Weights of a small transformer language model.
Size: 12 layers, width 768, 6 heads of 128, MLP 4608 GELU, vocabulary 22710, 148M parameters.
Architecture: LayerNorm before each block, rotary positions, biases, untied embeddings.
Training: a variant of Adam for these matrices, 1046M tokens.
Each number is 500 + 40 x the weight over its row's rms, rounded and kept within 0 to 999. Layers, rows and columns count from 0. Numbers have three digits each. The size before them is the row's rms in percent of the matrix's.

# k: layer 9 attention key, 768x768, rms 0.0193, rows 752-767, columns 480-527
# q: layer 9 attention query, 768x768, rms 0.019, rows 753-767, columns 480-527
# v: layer 9 attention value, 768x768, rms 0.0295, rows 640-752, columns 480-527
# o: layer 9 attention output (transposed), 768x768, rms 0.0272, rows 640-752, columns 480-527
k752 103:482495509543494533536504455602466508500489543471469515513509564533463482483482524556472432551514471494506463524479454474512467509467542501468487
q753 103:522482480556473520471567457495476543410466529492457539501533529468451497532511535500463534479535535536515488525489469507473522466429500444505505
k753 103:474531464497444537534471588523461527399511528573473518533521494474523531538511485499499548484593424479464486462470525437489535476447488504524551
q754 098:397545486464497550477567518485491497474394540533403499503544500513477510488475480464470533522459477506492433501555444520560448517506489509538485
k754 097:466538529431511473469517433507487475529417555519551487529553522505453462437590511435462494515537539498508522453477528463493552469487531468517493
q755 105:529453546526472613461503518445529516543486518471391497508550464577516522452507529451581548499553540509492524532486470553522463564565427542452541
k755 105:576467549431543498479448501535421517538480444506538504529467527476427491517534527502517469511453487488467471447497565500521495503501494509501406
q756 103:518414479480504558520503520457537487463464445528557489546497533465438521473517562557486524398521553518397527477495410565434586485546438449549420
k756 103:514484491495551543514443486489531497491474445530505511492507528499425485481512527469473542481513540476493512527517479515561481487464456543444485
q757 099:449497553526604455461457524499544474507484458531496631453512478546553441530434434446455537443555488489455534538415514457479575493470573516503486
k757 099:578497492528514472547500509405448508487519510517491522510510607511481563517449520469479466507549506441453539491492539462489484436485487506517508
q758 104:509595505459500567487473547553472500413505479430522494534493560554533449445524457456478508507462506490535517465451489533507509505486532475533547
k758 103:446543478434524493518509546435496477486435626460431432528476484541497522520518474483549537456483548484482555445493456474541466481505543546512483
q759 096:475512514529510483483510431576540555510522484527496524559510503515495449473459426454498583489538542475547555466492428553616535424541440459496448
k759 097:476559536416484520487533537474481525567550478556553538478496461521532531443469519492554476565525444516530528490454404543518557531442543442572486
q760 101:563562482492506536477523495558478511553508496511496504529527425465470535523479472428508509467514539501486551553558467508459594461512510469553429
k760 102:474545499448529532500492486514466489438540526476501487461464416476384483486415417444500486484463434459541459513488419474455568433493535600502480
q761 104:506504497543438410515539527496537502520573553550469456510507538544470486467430525529478502525543547481537507436512469462423451585382500486564491
k761 097:506504539448496483503533511495435517478500500470460443494557495486489467408508513491479460533528498478465477476467535481469423548516593508518522
q762 107:528471513511567444472483579495525495493521528559487512525494537487561570462517499516449515585491433491444574564458583485519471484444536455471520
k762 102:512466571450505453547545504419475513524447514528493497449465477455475551508493500581523560531495485547504558458433491422490471516531552458556536
q763 101:515478523452409481447539483515415506465438536515524458525547476545510455473515502535464385462509477534485531473501506511523452567535484501515523
k763 098:527625554481507535522461477529507525496479480475506443566546546506415486538503457475502430497553511503552504562539519462506509510523504511455535
q764 106:449498486541532536505443503535556538494436520460591481435533524449549502491544498595448421530536509508500516483513509524507533450426521470505551
k764 103:514509484513496486521559436490552477575562503539552526530506537589533413503504529517464433552436517473585506512555535500497523536507544515548534
q765 101:536496497482470442533571507447524504517470419453484575481491550507456528530488475507545468467457515485487525463502504451467414503544504530420537
k765 100:495521494502480405552554518512563535523491548446537500538453506512466421497425488544492507482479558505516528502465526504554528493559511464479539
q766 101:493537579529455409553484523530494480569502466521500538491464506465424497496468477453520494499434466524442589505506507538587478494468437541533523
k766 098:521399450430513523496477496502525455528437487517530450442500515523507559440477422536521540494529500553533510547500519513474559459521443538439511
q767 101:510490556432516560502520561465420447446511468533582522492465550533552417600508476563465476528452457524532502534472454551446474525495500435475528
k767 100:457577533593524469487536490389481475566435489420577495554566480522453478539496550477490584585523557539465514514532548495518516539504513476508436
v640 095:470492528464508428473440547529499504550429470543448446483462542555510480383537422471482457481475548517486445486497481549515470470566465528489517
o640 093:494509443506498446484533537558608481471515467508498491434497451505546476439396508547478594518486522534489463496439523507465561480438475495481501
v641 099:514505546483485505504527493551485552468544491534480545508476491441583518399475478516516480535437529518447526449439530471510501493473539474536427
o641 094:446433518535487476480510533438515516533491475513540426491498442565554498476526565486537449536486577530515509530549481573414472538541489437496501
v642 097:489458515442513422492545456519479482511530519562486502486447520464465487539430513490472462457415496462487537485549474540515481545517555519496533
o642 097:469515478501541477410554519496441498509581435501549477486475465507446560548464454469467491504361532534503503537533535514524446454452441537448536
v643 098:502483544522521448437544516508495532511526453459448459586470490521444532567474488514510517487453457488560461522568511439506495449481487495496455
o643 100:504497536443501448481428597477446488536514515531625433518461453544474452490485458539567522501469532519532447499443546517453513500411452533559436
v644 096:545534457491497500492507448500568505522535482477393501415492487533447521499503500482485503577497512473477409515505508540497455489511501537551490
o644 098:572537471463495423488423488423462427545537490484428468536387468507440511485524459468468498461485516515510478512523476558631492433530453532445547
v645 095:556444671510460477458536455495494563487535503502565538534493486503484568569456430535510455548442497455484556454442483471437548471479449482481456
o645 095:508501567513506476471520551554536507475428606532480570450563441486496575519492582544506517532509492432476503422554451466433447480504572557533442
v646 098:514517530509523429497502531508490541495453466450481432516450534524558426540599434461464528541565485501510492468448472467507478568451513495507548
o646 094:568452450466517517546455534595496460470518484458514483499513514466549479529554514544489524423504509538530529542456471518458562493493514454466405
v647 099:487535439395513438526490519442526456474561475468485516538459523475487507518556509453462499518537486490563528490545542499542454456504455468505472
o647 098:426528489400525458526521456434453484479494491498417474534427542473443466536491489485521507459458473564457504504500518522563555482569402514548536
v648 095:536388580511486490409537455459519589456455550499507443429523529535486526526523459473544442540512495517475470546451580485509570516558470493468436
o648 093:460453493489455482524523507491547518432479440532533523534541467554525508528499573497513500529479426474489548437560419476436492470476535471511479
v649 094:471505499479472431515505529451548574518470491470515470503564494457457450484485414505469474478541605522485580443497486507498477490464403483528514
o649 091:507574414493557500489502565464471507492526480466525525525448440472478505494362443494471544492481547529499509530570484652465520454458407436473509
v650 099:468553379504491587513472533468447476457516540471468485458478441483507489523499561541471481513533473562479507521531488476537543481491560510466482
o650 095:411513488552421526507508508486413568515535469513464495440567485526480511499506458494493491485463507538499470511471565465470492520496479520488637
v651 101:524490541448462561465583452487571581471451505487502512473477518479529472491549415502509433418463466522543390462490513469528483544536494447557459
o651 095:490516555479508448468527522454456530534483424473500507583465540584536525504583427477480399501509576561528522462458457481529410554523477481493541
v652 098:494485536559464541509501526486544590441543476523484425446502515461494521556483512511523452499484413553522471478527453516496532530499554480439550
o652 096:563498489521533428562497532522491422591546574458573484533539437479476476513553490491487450515544534582569514472549475520431505520450552480450516
v653 095:503432472513543481556502494515549453481478484495476493611541540469553539499539463497469465530494412507494440522506498485447558483523525483517458
o653 097:594454506519559479558512496604522429590541521486586581505555456468522561459437552562528513535572481519484503390522500571528516468505504572447588
v654 098:482538502532559500481542547470574468497471565490471581504525474551526477514474577476497515556501520503493571488429445452401525507394450439480555
o654 091:432452490524466525461485513446471561509469488451463482463522539569489492491513500512541577563529428497502546518528459474475489542477478430482490
v655 101:466521520438545516453411516442446498497466487427492456468459535502459459587529528488469491573520502493522582479455497508421546480515511492446472
o655 105:503508531511461519530489531480509468489472509521403512495546510470479410563478531482488497493510393525504487481545510460492579518443511479488480
v656 093:524508509506528500514609464488561517475504581564550547519532449455529549527461586508530493525485553519519552470416493509472540511452481466537524
o656 095:483540455541536568535536463532539436547472507523543504465524518457422549480439568475535555493428486498531497436527517541521555405443505420500499
v657 101:446529405506522482498467490493520477474424522450525477409554547521472481535473562481524548537559503490506509557479574514413495470540500569483490
o657 100:456484497513509534539468509523459514504497497451495475449468549530464579490513537484497522547600429448507511482561541476518523508548522494476480
v658 099:486541558595428527530502592487457425455533517618570422472489479420489460535451508526479467430510531420463524576485505543532494456487487468575563
o658 101:521496453531532558451416537556472432487490504473561510536457448460520390526495462519477489492470562436564429437549552461567470503464467532483513
v659 100:436532430546446429509468502503498498569428558561514440417517497550470500430497444518478430437521471502456527513451610454528449521526507508512535
o659 097:533511432471492463462451502508471523519542524564571464511432558577524592401448484479526550498442545515525520514449499520547495489515453430506582
v660 096:530483548448472536491492484513467505456492514509492549466549458488523497480460479577472589536546438555494513483493421451483461590460521479484516
o660 090:511434516483484487464489487476426528502550547515539533508490526525459570476493463538502504509512484481524532479527534461488442516464488505535510
v661 097:525525580556527533503514437549539498492486532474516481512512508467496532447473483575447470525450487547423487669557482460498512455500479517443497
o661 096:510522568495550515505534428584534510496503553528501482544442499527529463579504475586510535560499518486462490522506521452546473465457498524478441
v662 092:510555502516481564471570473483481438492526484530505472504428507556545539496460554509524511502531505488515499484489481537419463502424471479470521
o662 090:496508532598480462489522545536473439538563555554525479400515462491536491521501524465486455495520533505510542532532544564516539555422548478525523
v663 098:527539394484496585513520440546535513571544533487564478494500503538483591541524525468494516457502508484478411568555462461554492521519499566513475
o663 101:488454471556424484610461472485491497491487497502530485486482584471423493495465519536495508502554480474461505586479545502533499529525452519492443
v664 093:446505506557504504486528495532541531410505445480480488359557455494486504439463432568416542505540451473453463534578420519504509427516511548562451
o664 090:541440537486502495494486466532500466493514503463381530475459499503494444506472447598476386576532499510499524544547493507478555490479526487515545
v665 100:533564483507555481404460461459422446565561464566474496491484513487460580474538423455513486470512506487498503420426598459553493510496537529443501
o665 098:545472465472493539467472502472457496473522464513516530452460493512510517474562467579538495544483566497541511518451543529531552491501530484451542
v666 093:535415552493501509495520476537468532480509510524539461503476528529498523531549487520515514511533427499547503511477515503507528497504472480549449
o666 081:513464573564498503446400530477464459504535581456495505539421465511436462526498494440497432560520524517544475384573571472562453575537514544511559
v667 096:485487475490492538451454543539478457522470449441523617555563502543527493470533590436540508527504503486527509451429498519511495523512428502487521
o667 096:491444451482492588490473455469508559465478486469453515427440494529521577491429556506613526440451504441499494533445472507479483564519462396506566
v668 091:483547449541482431468489500507543496472470458560498467487492447504515497525488440540446550487545516518461455466492468490538436433490528524495425
o668 089:531494445402483459493497531448534415436463462569498501461491487454560472465455512586468464477424550495507498647415517446412496469421469506476489
v669 101:469542494488475530478509463548503614498522562535526499530550508454446511533505463474463458467515482473521510460510528508525508503538551523486466
o669 100:535463509532523562495550528447533552501485445535442500566488520478506463493518488532557491506533469624436524525468454462421526409545529500497423
v670 097:504516424464479568515471516476480414496529501478504556436486504469544475510531505512520530562508522492540516543545442443488558484429454452484555
o670 093:447502513472543501558522480539498575527522523474539508449507440478494472538510495500454579491501483502559494539554540527533527477527442442515431
v671 098:480505553575497448475487444516497526517570404540606404529487473551415479508474496451526510518490513480495480453494530571523450547486491438460520
o671 101:472521442480531481491494454508501464460524447460497424475509430545538569505498463496459475502446498485572498488483531466479411494507471511433499
v672 102:518515534562552456412487466510435461462535454494506504473490457444433596545441560502509491497512448485506461541419613528520494459493486451491449
o672 100:498455526474531549487512477582472507425525530522521442471503453495488508512445493496517483545484524486524496530450552484562478489451470467402505
v673 090:513487541476499521514502562446414494461576600508473450516489477471506549512523529512474422483544542519484546571603436518495552498548479542478559
o673 084:436498553501519494482476540498482541528579434522505519511478529444446408512505521460477550465454504557439449520497552467491565504495491491495468
v674 097:478436473491445446529455519549545527478441534479522499476517505507601448474505496467495520486474496497506488520524518528436460533494448475488457
o674 097:495456487481475451538518508482502501447524540448489458532455557499599560499500502475543449533487392542552577531506468425479467524545512433490465
v675 096:448442510570433489536523504527509568560558460469443530540559503476483475467497532462531484513479491520479521502591461461493420508529476465496498
o675 090:532539510466527522475586515455529574508485525471470515571480473522465513510511512559515495479488410531471483474488436459443449479555494507488525
v676 096:470527422460433520560465495523471459443456540503490529544478413510517499561488518507508507501564489442478518533522515492490492577451529463504437
o676 102:513518495418450513483446516507465499540452550507491458511481547498506512444428555551539496460539468491512579590489517532510523457510479444509535
v677 097:504517484501497488467449485476445604467532557507530429532439437467445529540512469463491506547500539529449487443525585484498516476493544507515518
o677 095:506532489543469492467427545564504449537493522540568474442471487521550423518490502474530419523568593560480486465455529512475477494472541511479535
v678 101:463447460502530463522541419480552518504468508529539511532577576508516476559569507478458510518506519508580450495489465456485503513493503469422476
o678 102:494493490536484463530440442480501508543481492482503454458463516486501642538488503441427522512500561535545471500476571522532524524443462479545500
v679 095:522521489561464522532452508457485560525510578459495452481459528521532570524518527549462505529515548528481460553506534490429573527455483517511493
o679 092:514468535499495492482522500481524489545485544555444531474531532529456523413493500541520417499492412544427525501505451515472498588527501477478528
v680 095:536501506534513538500567421432517579513458416503458490513473544551477470568467478452488499484462527504478472517495404419481545489429485446560544
o680 096:583445492507556466458511485531545405504557365433462531554497444541528509558485528544518535473483468545484505511404541483404585440472467482505496
v681 101:553542437509502527518483508535434422520516491448525424416522507530526432500452522512569478526496527412450478529490542514469494443443428513543583
o681 101:502521458500527442528471525546508494449534462449508487533477495505536446576538497520510534480500527468543530498544479468529423484495483458471475
v682 097:513503526489507439455410523484502510496506460477509480436481496554469453532481490494483538512467516546428551480450433559516506470478442464505596
o682 092:485516495472471511476481513511446481489508536458513483535497451466541441547502524556475428524458484534479529389533425536535510487466512517472532
v683 096:476437495613500458491489545575480550502507507502453438495528552578445542467509478497479506495512501489470486513535502466476517497411476546452437
o683 097:469433467518502455537502448585529537451422490491467452449495557539549545487526525522548547508528449476495480493468470417394486467564479507585482
v684 097:523487544518533490481510482448508483492521494514454564525517463441485514532541576512493474505514529528529456613507493472575545532479510541501563
o684 094:503511555495582495527517465510493494537540387532424499505521459511470450528463484522511530492479497526523496594427493483498543477543482492474524
v685 096:597512485494520435488496501456524502506472493570489505460467510418455452427498505515455451488431441511485472499526507481497500511516550492468459
o685 098:566481460481513487475494486500529451480523414458561554581520543491505535527525455545508474481433471554513495499502528535493478436543532443509469
v686 096:499521505475445568504484506559512479455596499487549483464420483467575522559481520473475538536425540491461497610427537520455509531454470461509519
o686 086:439522548520398548484506485528494515497492545550544485475452446504503458476580479495439456496547548420527502479552488454550452528458495526508494
v687 100:534536494545476562505450485503498477533570532517530476549529547514502557459478527561514517439455512524470462483524515454479494515563478525520538
o687 098:525544477502447519468568473534459495492505472545523536483475515524517460565428442534488509467512484480460530475491586569472516506508502463542561
v688 102:463545560434451502531490548419469483540550560511526467478515509554574459532564561476504452491530564550452523487475471513484492532469498540495594
o688 102:487541472472485516505547511443479522537485497471494505494510560445524524520511454467505545486477517543417524481480459459507547522459504488499532
v689 096:493530535460478484435508550448481525522581543487492501458505464559505488492489581486507524537473490504484572560412585506429552465533528441483523
o689 098:497517577451489551484420516544480520487571450558467500488502496541514437496494468421515539476426544526547464588433500520502489541434518500451464
v690 097:525429540593499554522543525554458461492507499502498495437587472512461486337464557572528459488472530421485476512530480591518469549519486598483483
o690 097:462452451519540502543544456526536482502390524512434539524461518513496482466498552489491497467541445496519516578538401533512490440538519477486502
v691 098:472523523431461501455442618457429533560495469541490490557505464484484500507495565481517517503474437589524539490488462546443459508528482510476472
o691 098:450487511516482543515510439526436491478568506543568501451554512449482464495509476497461518486462527518498513495463501478427507493583485468449547
v692 105:563472427513436555535428524515492545487539550486427452494486513593503418490496533518490552553495499542433581531485491582402437503493475443482526
o692 105:504510491509459506426504464514485590477571477514556530526500520604452444519505502495493529503449534482418441458508515502483459477508454547575572
v693 099:474510394508520488514475457484463509469567413481586555477445438538459468510502497486504561480494431517487525475463456458529456526519480502540500
o693 098:458465506534466492453509499473476456478520476478498506509472542518551525553589516485533490459530459482528526552545530487520482510610578442497537
v694 097:584384466457478502542513501457610542547472514459570487504469469539516461519505463520552469428401469512570534464555516541497486603406506497441492
o694 097:483561466509538514543491496445618540529522502411514536555507424479510543575533457432524464455509453528540537504530464480519500587577465538506446
v695 098:530521469460525507510465536548436488532566490493501519578436447478506545480536504600501511486426589556493557509468547454517507499517439498499559
o695 095:487538436604497481534544441541519538492403603596478446403510552494494514487510445536497436470530537483476505492505529490548500481525493495456531
v696 097:456545489523476557515532483465507453481543563594449512441507457457561452510452518504529482415497521501461522555492412513529520439530516433473532
o696 092:499491465519496465445588564446463569552516487506576512498497454504496521492500477462441526470530504534514428551534482570542493485408541500448559
v697 098:431472467461437577473564515450545456475508505492478473527489532522486508568495524472495429490478476439505449513503500547548465494495505426439525
o697 096:488521626499528505510487566478513503486607483432529533509522448466481424488512516451556496515477583546541493514464475487562482404469450557507460
v698 092:533544450494460504504468526465513519502519486518444464508542487478487439463462534506475455430538504449462539475563484497496454502528584526550508
o698 090:543520445454501473504495591480525537529512454450531530521423457486438475557509372534527475479494500577490463488468455462448536393518471521505485
v699 094:505564472489481518479485589488532474526428512463438440493478454408529510449475525512489513403532442432443509534513487522549474504538490527505493
o699 092:507516517507510474566524529500436526558431489511529515556520488504492508477426534511515513439522484483499545533521443559441532523455548471594516
v700 099:476571455527536466549423545500485426499479567459528568455480493493524561476506529527523507456426547492458494504542502526487519574438515578497551
o700 093:461491494497515529551491448481531554447402551509479492451411599473563534453482552535534498468536466425499501563514460455442463507537507467499509
v701 105:513477474498484536504570527521550513481481507491499499566525550522460506471486556520460445507499518500482565457548472527507473519423460443524536
o701 108:501476541485524524450515513500505450518519542477428485563462508540453511553446542459536501505488504457554447524521512449569477527551515446467462
v702 096:471579500522485505474501483447478456591502539520502450505531502633533542472492480507500583512531504449408477567475526532505490532516502495534575
o702 091:455493542452450453452494578489488548451484465550467462502426437535539537459503498499481507539519517483507458514537489466557458629497510438575533
v703 095:502511412487493510539502473497583535518562497529514457504498516497500488570460489551494529482503434475482472521596356556497465500489502462519478
o703 092:471525491500572428506452496503509498479542428466476488489484474541443498500516521552483491502540473564474422483520448537502459488536488529566577
v704 097:512595523521499462509581503504511509495500448536514451510464476489566541598489432533543551490575431504519481509507489475465462506457532466529515
o704 098:548521526458482458472457432503489484523599416504544471460499495513547461521556407518500443514524523527489490465519540471487546525471552470469499
v705 097:540503467518500498537414459522503488536498492487552472515445586452569525571459530536502474444472487489448427522521515454498500471495543474440486
o705 083:516517496531512437504526531561532518480439546518548490439525469488478510511524489561545360488519533502536526451476522469539458558477521534501516
v706 098:453468479490461540537550444447403495480559543483571503460496432540483575514482522452552527468502472469469506501508540460535515505491567529497498
o706 093:519515494442432502439500490450419540491518498475526501501510489569556499502577466531465504503457498452464450571466472484495437526553557538474551
v707 098:513532514444483442469439522517580439484493516513579544527515559523488538535505397527523497573564500428603498413486557433521471493524467550519533
o707 100:478515489497555516487471473511554476482464575495488500437439486500508524481522552491501487535523581496524512394496542495513525538489495509517489
v708 097:444458468520516513487506458554434564482530432456493515515479447463438518556563496514523470483498466472481444546531484464529530465559456497539405
o708 095:503457510549535498493566404480483525455441517459444451471453494499467454556506477555536446483539474487501413519547492480478543550461504497439565
v709 099:565456466480512564541547501502501558461607502492490452542581546459576503464513567527483452447493512480469563458544426521505509541493509456563484
o709 096:520513401489479494549571474477530415522444453475485521510570463478463521466513473517500482480511467577489471477479491523459550449499512530497575
v710 096:540461498499518496489514515450480517508499483515474441444412463519562468402485439504504553513457562520485415524490460478500527480450522455550572
o710 089:514474501475493428531476507504523493501562494527505460525462456550591489508492440505476512454500525493443461513502513519439484519502506482500475
v711 095:509493498498537473484475505445564476528498555463489493434542477482554539473530499444495485488500508589567512426550540513537513549494531482544494
o711 093:526556494456501557499467528505513425482544406498542488549528519483441534481476497523481468547546477511498464529460505541531594510534537463500459
v712 098:499552508471484515516453523509472526488461509533566578519440431545526531568538541565608557494547476452531389506468518462493519514486514500491469
o712 096:501497518470506477503493528526521432519462545503516485431544466477526466572419482487442445481481496486474520497496582493439449469520498468476486
v713 095:489499545524549458420522449563494567519540357475485501571466478562476414478447420498489517434506437475476470519489481483528471478493499473504482
o713 089:555523501577500503452473467536515418529516499481531426463444463565514503503432510524508490513514545522567538521515515539455516420469495545511483
v714 094:501475473468466487507485518523569488472407563513445494543516541509517469428536494484555473466446507456482577503566507465472456548514538571500479
o714 093:435503471416488520560591447480436494509539580494554535532485564536548469449473528501539482486489486544527471484511490529480464480567556435516473
v715 094:495503470531499564541606486510565484549466525522554444522468464512444543507438595490525489490526466515439504532547460537436521453518478501472501
o715 098:473489572541443447486524497458496427522544464531464511547541474451506539450470436491507543508458462494567455540501470464571514584478449533509557
v716 097:475458528458456540470472483456481483585545559521493549540460525510483469519546465511518478503453543594569497444522528520516498487554483522463587
o716 095:446519480509483516575537528507531516468479517581500543480466527480508494533437552508490580496447479530484462497496528509501547498478486505548506
v717 095:487469519510554425475420514399494564540452512540511461548511510541455512518536445444522470455491531510505450430525551485496485540531449491474477
o717 093:546520538498515502483600515474508520495498520481523464508564433487560517499430441552450481489517488502456441457432540476390482575519505545511503
v718 097:535519541452448430449469564483501405457507553605480480456434520447520554565479452431509554457552519463449543374482491481553457493576550553443552
o718 098:485552458544410470491500542436450498526491550565507513455476555457515505496506484504538521478546499533498479454531574497599557492460505522470514
v719 094:501475543608460460556555479517526498524441623480538483503582463507501500528510516567487507498513477471453546540471441525434554543455455589480470
o719 097:542466559492524503457550516514517460521479506496421512539585473467485542484489588538464536483454449491457544491536412481435516505534528501441470
v720 097:435477462486536509498458593490544495512397579504495595517510459468510410518486514448555498518490509516512513509519426511459546483496484531460456
o720 096:449427470446509507474474559478479540556490485524492542446448570470537474502485507517514519588510458499570551576493521481540434420493418476511407
v721 097:471510567442477425532485578534532452491515449454485539566530561492514536489543510457473435544440515573528550441529556436501478561518475549537556
o721 099:472491521498478501635462521481509514530409487552423510521446604500563517451484561485491429472451524508482572465436520476550494555566494488450559
v722 098:523529535531537434534507508477491465540515574519465502526435493533472487511497490554488544436517487494520414552549531477620454425505562527538514
o722 097:498549461485499421492546448515382469461514553534593468497491492446509523477474472482441492445479517494441437480496521548471501450482430512507537
v723 095:470462522517498514526482498438465501520481418501515403513525535494473446497453532501497465428520440501537429533470468532506522546478505445529532
o723 089:544500515462560539521491501441425506486508480434558505571515420485474469456558450548474564522506489511524495480467455481455465501538433513507487
v724 095:483467474557513539510530483508543539485456528544463486457505482557496509547447538523462463513531508501508418511552523557512493439511492574519441
o724 096:574419512420468495477464452490511503406491451514473544530496497499528541446464517579421441475423491532521515522523481510520418490510490514481583
v725 093:440513479512582468520538460456498502500468479506461496562524526446488506459526449458532461473505499492514485489504498474471513492557457504463511
o725 095:461452545520479492516506542464549435536555520478417509557489503483522474509596453481527538535520513539477490449508509508520546484446481493572448
v726 094:531526453534473475487493551533509557460539509458401488449476465462475541517550538577455410470467514605438504504537521531550501538527510477510536
o726 094:501503536490448497452461549546528437540551467557396512534496454459512514508505451585539380482466473543514469488475511517543529442472577500493545
v727 104:448584448475518530476490455477586519529415504538470525513543559500538507560508506480517486483495517561521487518471479432556519522469497470534534
o727 105:536488425454493520499485477488531533513517416468459554479544575451541505491476494480499506476506485625525532473414524488492560499498513444538512
v728 092:482512500501548476422502511489565479497453482500556470596570483460539484510521467500501472411491418488530466438480534543469498573489466538490480
o728 089:521508515516540515577535512453562458538469555523576486539509500507540535457445540496500566514550445524516580416500480560589507499516456520515502
v729 093:475521523501498512497503495519523446486570496581497544488527512503514486523524545570502446511480472519521437536453509527509493551499504502507545
o729 090:470475569535538486556432510450479533521494475519499505496494521481479508510514476488478466567445535556522559499497497531511439493496469467436506
v730 094:453467472485474532475459485436579439488512548480457572492577593580514537453513484536539509541446516517491478535527477488493543529479496528520452
o730 094:517452532459517541524505422514501535555499555522469558541520517510457486492446512515485489470499444519426546476517497526510514538582478514478501
v731 097:549541535481505493479510574489443415496447468482496561543528480487511492528530531509505555530467453459494489497474477477444521485576461545467536
o731 098:515466511513440500523477559595496498468455468462484519511522506457538496572435541507506541490535405507493474432516481539513542485447542514475492
v732 094:539498498508471540498576504556479457559501516564514482456499457447512564419498545515487434467570525449492484543588533529432526518555563563510401
o732 090:518538533569527533497480546529462528502486475475554514484529526511477456503471554505536510450517512481473489552486484502522525499539522510512519
v733 093:520519546535533443517631452520495526475553518517495467468441453489510576494504480453522451566465436576503519550419514482493525542467462490540506
o733 089:495448547502503411489430468514512529498474554544516443561461440561458562516591540477464530603488505449469478441558560440535464483471474503475493
v734 098:514426541463467574567557507449493468432534511528465494539520454585506503563437585479478488537484504526485566563511511471506434482445466506446434
o734 101:516480549471493503463428515492459495595569578506502483569492533471504485502465494452497503543432472518526536447522492448550467492509503555458474
v735 091:448472525529517394473513603480475592501571463493585456523490475481485470512457460466488522500401497541539498454552545464432471539444524484491532
o735 091:515472442508455523458488547497529467505508496454521479498490467469532552564571510539576424507474475530545442440515523513422549534570560473447514
v736 092:519446510488531512454530498486509411503592477560557545554513490535448518509502579406470425515483571447557441571520495526545485513488495491496534
o736 090:473521476541553531440467513465499505512529563451507498543513467470491567525479532443490498555538506545558408569475524481527433515576502512458454
v737 103:496459572445514538391570490506442507488503419474524479548513383509472567511562478426540493587458476505522513514458570434461523493511453502519466
o737 103:509464575543470546458530508511545442541441525534473454570494451451514487495475526438528510610539488544500514536462529491494534486470517517423449
v738 096:406462464493466502547476514505517460451534450519490530402522472558533501498468482491483526566528517496529444479542534474544424485483527437506497
o738 097:511496464444498491480464506459475488558539464499492505480490555531529524433453492489450534524477466485535543528467540479498501450505490457527544
v739 098:493496579551530474441483497494539467513492458490548444523477596457530420530502387449485517426448576513585500488534571494523518491472481437502489
o739 096:449525517512585502540565462470505480431474399517510492604508497443495491509493541449541476449539526536557525457432499539422565487526517457451420
v740 092:410586493480449465458491477459460519460551557551507542495502511451527507504508500503520499510548492495485529517480510474532494515426511524528435
o740 092:492517509418550490481473563547535454530519504521528491463533448511502544505488515507497467511430551480520459589498498498476458473450525505484485
v741 096:533472497498473524507465517450509467497523440483475457607461549519504492512510464495500488465511459510464496561567453479488429501541519536477518
o741 094:504545498499515468519520483491466478563504623488557447529479479498494514511459475532478527425497501555503518432514519550569527489469476531581496
v742 096:531470469505534530501489531513507562489524527454440552517533525483554513525484578480527466434440510545511542405450484515537487495463525399497478
o742 095:511444497515457499508474500502500512503513476477454490494539579527545494465523510460554497471508490482488521486528508527488545473501526415582460
v743 100:489541511545421478463480499517544534539596543534530418576524497542505492515511502559462487467506483468527439570480545565458451501502482502517476
o743 106:506563525486519445479452519506521481456480557510578487511547485519470473472512444496479430484463577472487493456494462476519417519516500591496489
v744 098:454476503508504444510569507460530505533504483475557511536471559495511526504531554495504446521518450530537484458383543473465561536463467468432483
o744 098:509484616579514524491543571500530540536476505533426496425505536446473502505552534449527490542531507488545495480489482433494458593500558456501515
v745 101:451566514473501456474515494541521512562437577573474500494490503457485527500504492501472502515566521484490578487458496528555496511501477508485506
o745 104:518491455505580462531503462423512467504461483592423487432495525477547510474478620542557557490468462498476511515537467516542566530489510435498505
v746 106:462551518503507550549570441528483569468545467496468440515456478457571505463439507532533459471512508498478519572560530516523532549470503429495501
o746 113:558442478453523475502535502527510508557538575523534534547541438503548508529459439571517551458464499533426487516539491525479464430464485515479526
v747 100:527479548541547453491501495516512495508587422481519452555453481513472485501503533546482543536466487513461444538542521548523472549481452511501539
o747 103:544553527500472461535510441463507454430506502569502465489470452537497535498509431598504454455383455512470452519521559588497484493534537472489499
v748 095:423481561533527427543454427455481552461535544510537525526532478498485519490478519615534396484423514548514431600538449513505481462520491469463422
o748 095:474506562484470517462482545509452523502450554479458473499513511461476578498519491516470438521521559506483529485520524463405456498571514557439549
v749 096:494521501547495427482493484455503501529554507442575542444524426532459595484556526478472473529525415453511424498562527501554474551558520558465484
o749 099:545493510512502488474495474510469481487510558484496513416482488569477530455471552544511401512494442471497493494446481461512519564546520485503604
v750 099:463480515466524505480456513587441544479483437480506542592533522445508508544479447470502479480519514420503550492555422442486498528449586542525502
o750 100:518414512543498506532431531540547515442480557430559495426514511548506485501506496536534506525618514408496488462549521507458482471472603486506373
v751 095:563499530541550420527501464481589548570464503420467435512547525531496427586477526519459501466438496559481445529540435574457512449515476488504468
o751 093:570544547509526420441531506474458460571531476408503521531524474509493526564539502446427452433474513503495502422544481476485506522557491558457463
v752 095:446481475548492518493554555593453544515501491472504468604485522458505426588482493545501512514551492462515472500480442497488496499445492433552434
o752 099:504415503579558507492509481574585517527496574470609492432544490492539511538557565495482546424485565511485475480549517576456470502473479470523470